Weights of a small GPT-style language model, trained from scratch on English Wikipedia.
Architecture: RMSNorm before each block, rotary positions, untied embeddings, normalized queries and keys.
Each number is 128 + 24 x the weight over the matrix's rms, rounded and kept within 0 to 255. Layers, rows and columns count from 0. Numbers have three digits each.

# layer 3 attention query, 512x512, rms 0.0474, rows 35-39,98-103,162-167,226-231,290-295,354-359,418-423,482-486, columns 128-255
116070161093133210083132099119097148088132094109134166148141169119120110098126111115119129143147072119130096085172194158064166104122141118105142127147117091163185186099170104122156115134213105157069087145118120191112162155088175185114093138114111067112098111128139118096124109105140116188147118134142086145143167131147158077131122126139139129130135117130133084125135126054150109134059
128158142101083147150148107145116106133133167088167102109110125150104144135156088175100155170097110105078141157161089150205099188136085108169127117110146209191135099166102125138079132150118121107130154076113154105129074106160154106150147122115166156152129132174090093100150155138133129050113129100155136158110101124158066111131166140175118152089102081092102169120137158171144063135149
122137212108132168105095153163094089162144117143131150156134128141112108140182096134123095145110127129109100151156152156091128109151107127116140102138077117144117191108117146131138119070150145155140119128126106131156130142105123130131089130109142130127089111118149117126150108124105107126141134145162162131162196149127104118126130152158143153092133139134137110134114133111124129125194
128095097126083131095148154087101118153095097112119147124153143146133145120128105167113115148145119165132145101129116172124129145133151126120102119131107102099070189122214103124144111129148124092154128129127098143107181108136138110135141154141113137187096108128143117134106099154117107115143085147143131143123138172159186146098116099179124143187094063135106091139103168166153163113156
141085104146141146156121128109153106147110134128168085144117134119116133136150104110138139174159128112135124144109128139136125176129175154136137126119128166127101102127090113144104160159131105118146161096138115131126098137120145105161140117125127093098162158129132105140099125148174127137135135124118093086128099089138113141113143148154091118132140134141188159104102149149100098118134
125124148140175122152183130129103143101167142147132122129096119123111103112099151130149142110118121118083124180098145093123107156151099134142156150124115098113109102139130095156144123089110188116124145113117113127100144053138126083122133168089096198116132111095126140122125157092098117127124103103107160110109117155135157093133131118131103159167136131113142115069106118133106139116076
108059127095140105088134130118140076107157153123074120102128138105121137096122081128152172125099090105175064103132124087152149135166177130192137093094115103098147148107100130108090124103148150104134104101144128197093161120111186140127132112181128141126133091087116146085111137109131100147136116130148141113181074111137191167119119129123139103136195109125067088194135195165177143123116
131147153110094150151127148106130114143149119121110123121117114103084116115156123148112150117134109150093114130126062130054112160121128135105128155129085160114116131144183139093121136119097103158116099104123103111125178118108173104097180136102163142132100150157112140121147126142126152147098131174109151132136096095101080159155142110157139151164099140110120121121147151105148129147129
110159158141112181123133169155092119158146142164143162081136118113155111127166163125137083190115110132060157155102093136103160118127146098183109128127105107128148089095143127202132108169148142160127193156140109132191136106133099079093145142105109115091125129107166098120111126140066116115163140164132096093139163100164131127126117152159136114129118141135135170097106149153126089121173
116140117135135125113151156121151114091181067124124116101135119120136198080090118158140183169101124133123127123103149157170113139131124150107095091118125168117124100111093154145088132124137140112151131102143112175130130142150091099123156097141097122129095060157137131148142140085133142098110108109068145108100175129101171132125112108117162123128128094133145127151152169164190152108082
155131112157140103136121122070108121116131084143117128159132160113057135133101144153105153144122110106143137167107123091135141132127121101131142127115087137133148102114106121147141115181096087131168126108187105101147164145096119182101112126167169099136130096106107124089125145094129126156103123126098136133155105106112127095127105131133155107114117146121165138134125132094113098101108
138164143148113152103090118151103082112124146110117130123109135118143130105122134105117105132099174149083141124121154131143158116141169139182151108090119141083144119143088117110136104082141168110130156132167133162117135103120104131081145075141128181139139104135124121139107137137124158129142165144098137124097115176098126130127094145152151150115153167138098122131103140121133158092124
150056151084091203102170125100154085160100138159147081153151129099080119166142112105134209128114087163143118072103111152098128093109132127196117169123108138172140111089130123141093111120179076143183090123114156176147107061121162090129067174139117078156098112083069104106131143098129072122132128111180040155157031140131162112057163108127136116135133096162105148179174114103158124142107
093188139142149079140103074096109156126200119108150133100106092142151115131158144132118101139109110114092124171173113166063087109104076137052120130127144169112160113168130155094131130143151176131102137152176106117138146100139085147154154107064136147095080176153102148130156075146162143089159139124144188107097164090117106166155141109129105153129168119096101101110120133103113127104190
131155126100130172126127111105077102159140145132137133090135141124127106156134167144110159126114091150139147104139099091121113088135117081116130107115123108078142143107129096147172114131180111122135115115120110117125094082117122176123141085146118118122139147145130113157158114147103115135137133128116151120158176137131141131102164139161141101093107141096107107140105111110123156124149
138071152102117134133132133134165105118109077107117085132102129082093131150101126133091113168100110129110159098124155121145131154099131159148168132110152175122140139133150111163103131136132165106136137097101098163098115111138155087108103098143109109116147121138141127105161143111136156080088137110123082142142105156131130130158118139151151098114119142111104138132145084095096132139101
116110124126143181108141151101110144147091134134136110139124150100167114162100143139132151100153141137124117104099147097148145118142131094136087084112136083143130120129125168119110144109125116140130123115131145141118127114111126142098130128138123123100146104145115135108129146144102103143149099125129131096106088168136139133084114165144089099131133129119123107149102140124161116106113
123132171156144145138104128094090135129134122118162128131138092125105119084147141096112101135156138156131116136141104113136122140138108111125118147125111130107121117143112094154125131143162165100123140093112103143137113127114117111135127178146108158135153123123146146148081114086112122097148137166105128072120148156125130106140131091154089137137143161167153136096069119146147162127150
169090141143094172145059124113158130136118116148155090187118110133125153088091121124130106175122127073167087086133110090118118137126161110119121081145090128114118117078108140157107136089142124188156133106132139131144112137149162094124131148147101090152085095136118140123167136069143088141105115155162111059170077092118155150133097115075100119131143158136139155168103167106169096136099
153135137146129118148100103142134149117121125118119099154149110092131120139110090118142121128091124178168103170145136118143130134124101118134109146100162142127138084158147125117127132107106120160093096122142125108165137123130109139133134121131123189112110088125142120165144134133143154108127139157114158144095126109120131117143148132118156076114116143092103150124149158153091106124158
120143131138146103147137137193152132151158139141087096089106135112166162138119162142127132143102089134099174135146118166142101131104139138135123115131142127113125141129140120161160113133124149133123179166124098100155113119129143099116116108082103104100131151096151139136165141153154082127172110143098113090123164172149140118149143130113136117154130144097081120142097100133108106125154
103128110125159151130144135151140130119160112123199127105126160119109125186109195136131104139106144105101131176124121142114106133151075090112077120122121116087071154138140133136156148158125150094101119109108127140142170118186110171105107086156148149149141128118103120138138141123108175108106087109108076131119138116150076099122124091126118120141152102134100112126118121142105084122122
103150140159116113143131123075101160136119130114091107154152131109134115152158149086128116068175106104120125116094156142126104127107143109107129176123137117116086123114143162124139181147118111118112128140135150099157170149130111122148142144107132096141135126144156124130113121166099108154138118122101135112119152117135102111119125088124114122112143134117113140095115153112130147124153
121134109135114139148109131082114142130140151120133151142124094131103148167102118129139134131129118179109136165125113143150126151170102142159106093112138099137119132120117108119164122153139151136133123119098116114126105118131149092051123173098115180109116131107165103124119118107115143123120131144106131100131140132132090106116140136164143155169103129118140079139152126107121127111128
106047073103109169119151100098186097126144111086137143145143099111133176152064092146142183126149126136134119046065118165098145128113175132046119118138098117131149193097135140029061114145177083138092029152178108105055105087102146218160147086116122142117107143148051139085127125133133119204100127101118107140167051135134140135087122081138164093153083086086121069203148181119170136085098
150158172133136074130121173179120183143144174155120105069123117169130171099198156135104118142135165126095111144143154117173141179093111089122105098089129141118099101206119165138145180117122163152134140136155105100149135140139111125138080151114161154128143091113152135137083122121125121097155137110071137138117158129140169150165147134126153158145118147121140197126095080145144129128193
143127081138131125154154134188139152125135201162104166116174139136163123098116162121115109131087125147081124127076107148129117136104081117147137086117095118129100107170113154158154143168111129102092162179117103130127147134150151091095104117127169122134132147121173160109145139166094121106148192098139152138105139131106130120154143134124136115131113104140138153122135133126103093072122
130159116159083130117106160113091158115129123149166105153090155157131155097153090132138152126151102149060140135170116124094124162160089114135125117117148110147149133095142163120110117125097137120167147084134135124122162114132078147106125103124127146116136110140166152084141179090064138141126145141162173129146144142084132109127133132138123129140089115161135131171154145128112105112147
132142133106137133113098091116139118124108140128139147096133116119122127159112152153158102059105154096140146091110140116136126147150127144115194130200112154165103135160067079120115106137129130113115096146134152124056111136114162119153166103147106131147128147127119104111101084150116108155165110135152146124141088116139132099131072160116129103150125147143155140139128152143121145119116
118111178113151118136132138122130120145171134142037100139074174114138097118135137153153095126122142090121151147100169130177084152139090128159137092153117103122142113094134143175128116154104193130124122139130122084101126096116124123177097141116128187125127141123109075140103133121104168130163094124136118108145148144099139085179095097171098099080135103123152119132148130140089156083106
153087145114082168153118164115165126150148125131107072130144096114111137168111099100127128149143085159220071046134099155087137103130201108104118159100128114149160118147167122076135130155155141130143103153082126128122157100108137164157140143146165120143138126142120141122127131133141163117147193141146079130168138096074136102141141105135126094118125136127075140123149147097188123106077
113114125100129132130105193181140105138126152101121094092104175152145138073183138123111138111128133109133182171097119093192121117096114113103151150120157117189137119124147150183174110150120076123169164126112136175149125204137120152153117122097127079147164143179117142116082067143131142139127186115142155188124113090144163148152142138114109114143135151053181185105105110086123091133173
127144152114135155130089099113105146170146184105154139101123111080094095109165127113125130109102086126121133093142098138143167120109151122140147117125116068171116070144114114105107131112111128142155181124086104140148183159167116139061124138135168104116147106139136158104142155136106133077147114130127134121120182152169166144157132096139132138082159134165108144154139097123101119174154
173106094139108087130156156136153135087204067100188140117150142175145100131151113155131120115105136058113145125101159135117130127132119208124098102098128159138077085116147107088124131147179151122157180065161139112111135112092134066090111137143129134124129143130107122142123099120159156108167130126074149136144174143134133141106117109162132088155097133124125138142101128132088158127112
105163134134157139128153131117089084098115124146154153153158130095144139125132116118135112135148100157146109128105088095145123105110179091150175125143111128155135146152132125142129128107172088102131149122115131183115117141139135119134161152139071091143142118167123186147109151138153152141142099120121150104170156107171114151132093166107178135155157123122118142128111117104147088124105
078134165152164121121076103157123144122116109140122115120104184100120154128112131123162138102116152180136134111179149124158135133090175161166177105100162101103150113125072142079147143128104134158141120098101126096096153142098171133126132135077154202155122127152071113130106125137126174113135113116123109097178139138140153144106146119138113145135112100181136130169110127141080132148136
131042192123156135137126106064157149159080065110168096169143052121119101136101100121148121119068113119197095094128142149076112173131169126122143125120071097105126217134137106099173128122208098111193059132126119156116113103051123137140085157113144098138130144131139133133135121093127100103142137152178107135195125087134076132154106136122123055144122125102116119077147133118203157129086
121205128109092107185157187117156141183169133111095102096149101176054154072122107100162194072095124085084139164157130141189118149116096147142123137120139120138114113155150115142172129182104142124167178128104124125165127134109132112149079169117110178103104161140102147123152121130105147124095179082105146155123142124154163142173156096125137168122161119061138180108141149089113088156131
168126136138144107172117079110131134131158109111153148177103120113111160137158136126108127105109145112102132092152155098152119118115172146143120103151152125126105105127109120159145159083121120163134127157129116135134113125093096153133134135154135126087097122144150108106112134126125106105185154130106099132134128152126146135137115112125115155129144146144101140118153142115089166158119
108094120141118131141112091171165097071128090144161099133123103164111090083060121139122111106138143124105133181100146113068127120134119148182100080103177121076135131127171109107131111142200150093162153117147108156106144084108132107105133143125129146130126154129104105156177068077196162095119067106125131112134122150126082116149094127164142116163131113131129105108140166114138161112073
117170100167123094147120146148118095119077135127130123167175114118118171093117121108101152124109105129134132150126174119101111091121174133156131099099111126126134130141095122150122127106138121091144142122102132101145152130134117155119122154124097105109161112157115156128100159154141101152138148094123169153143144163088123143097133138142182147142135120151105147146102129117138117087084
129143184150132136119133142095109123125143093138146164086099122105113064143117142175158097098118132092131100140098147152151128132113102131147132130140130105134130116146076130146119149147110168139114103138130135119084136132122113147133103127104135160142158120083124104139130125139084148128124168161107140109114131132126116155132118142130114100133132153126103137140097132139162094097116
086078097134146138113187115070166124116125093126082118122142112145111160167114127157143160134084138091198140083139120164165137165201191096149147166142129128175137136065113149098114083144101069144165115108123124172108126095096121163145150108118133079138137100067101113103115109092072087133124168142125095102154098100122114178114169155121158109121123151131129130109227131123174118146103
119121105161126115129168115138131146173125103143153148142088091096120133155192114100166076190108123150098124190148106153130136129087104141092109109106093177103159141159163103162155124111103129130124109087179137135149149093141139122150163174103131195102119116138167159113097133148180151089090117110157148139124183135136160141112076143096103088123108153142087130121157119113084084101183
156132156111114128185147146139099130103136157128091118107105107146146108100134125129118125123115121107061146174131139117162132144138143125165111109104125117174147094144085124158121124128109181169134149134129171105177147150084134100086101092136148093116137146097128138141144128089102081078132125126095191106124101130158141092148107127114147109124129111133138158135126123121139173124098
079133133106153078131186153141180109114146132076159152123115126129147144154138165162132084136110174102070132123146124117100099081092154156134135116097146129102116170184152128136168099122168152121129126129094107146115135122143126165121128077146127104096118160174125119147109167102166129146172123083100117123149108124121126137146157134188106117182177133081109146122110145182128133153130
# layer 3 attention key, 64x512, rms 0.0459, rows 34-38, columns 128-255
137124159146120158121174126152151113140133140151149109148126113139134096131101131122130116135116125107107158102133141113135122149140123127151116105108163137098092102074103138126151121122136130126134107119128139106151125137136129151122144120100140129110135144110088107153142126109129153111130132110098079125142136111107153100136125142120137123145155072132143159123132136135115167138145
119139104122139112183094114121122153126095118153095164136126144058087158127102129148116161085164086161155053099145108132120150153121158091152122141118140074231134118144196144140161112154125120147077133087108107126097170110113128132163082201141147121101108116135113113126146091136110168137142127098132174117100111109156128135115076150141061130135078110111157159161089136142124165145112
126121140149136153146140167135171154090145133132117090092108148141134143085130126130148163118176132124095124148116173100159142124156107112116127081111128126113106138133106092141166130108137115114128196169128142142094184149099142126108117103139142121145121134139149160147123113114130089095154133102097143139152133117126133104147154121115161108068137087132161166121085129120172136119110
137141159119128117100141166138176139159145144139135112140124109129147155119171127088192176102143084142128094178101109108156136092101104135117143149105140154101143145190077078173117138131133107121180159127128152151127119158133106149121150123108116136126112149142139103083132080130184156048085114096152182162098103119110107088124203124124142152111139086124163154088123131133113088084143
135111087109159131134079122149086138160150144147118125196164152115129144152130084204153136091123134085149093146118167141140131092141071171087128102141143110139141133124126121139175114117122133074127134115145083131132143097095111106127098141123126130136107135098149135105115139145123139114140145152125128134125106182138129128102089082141105141090136132093169143126168124092148101110140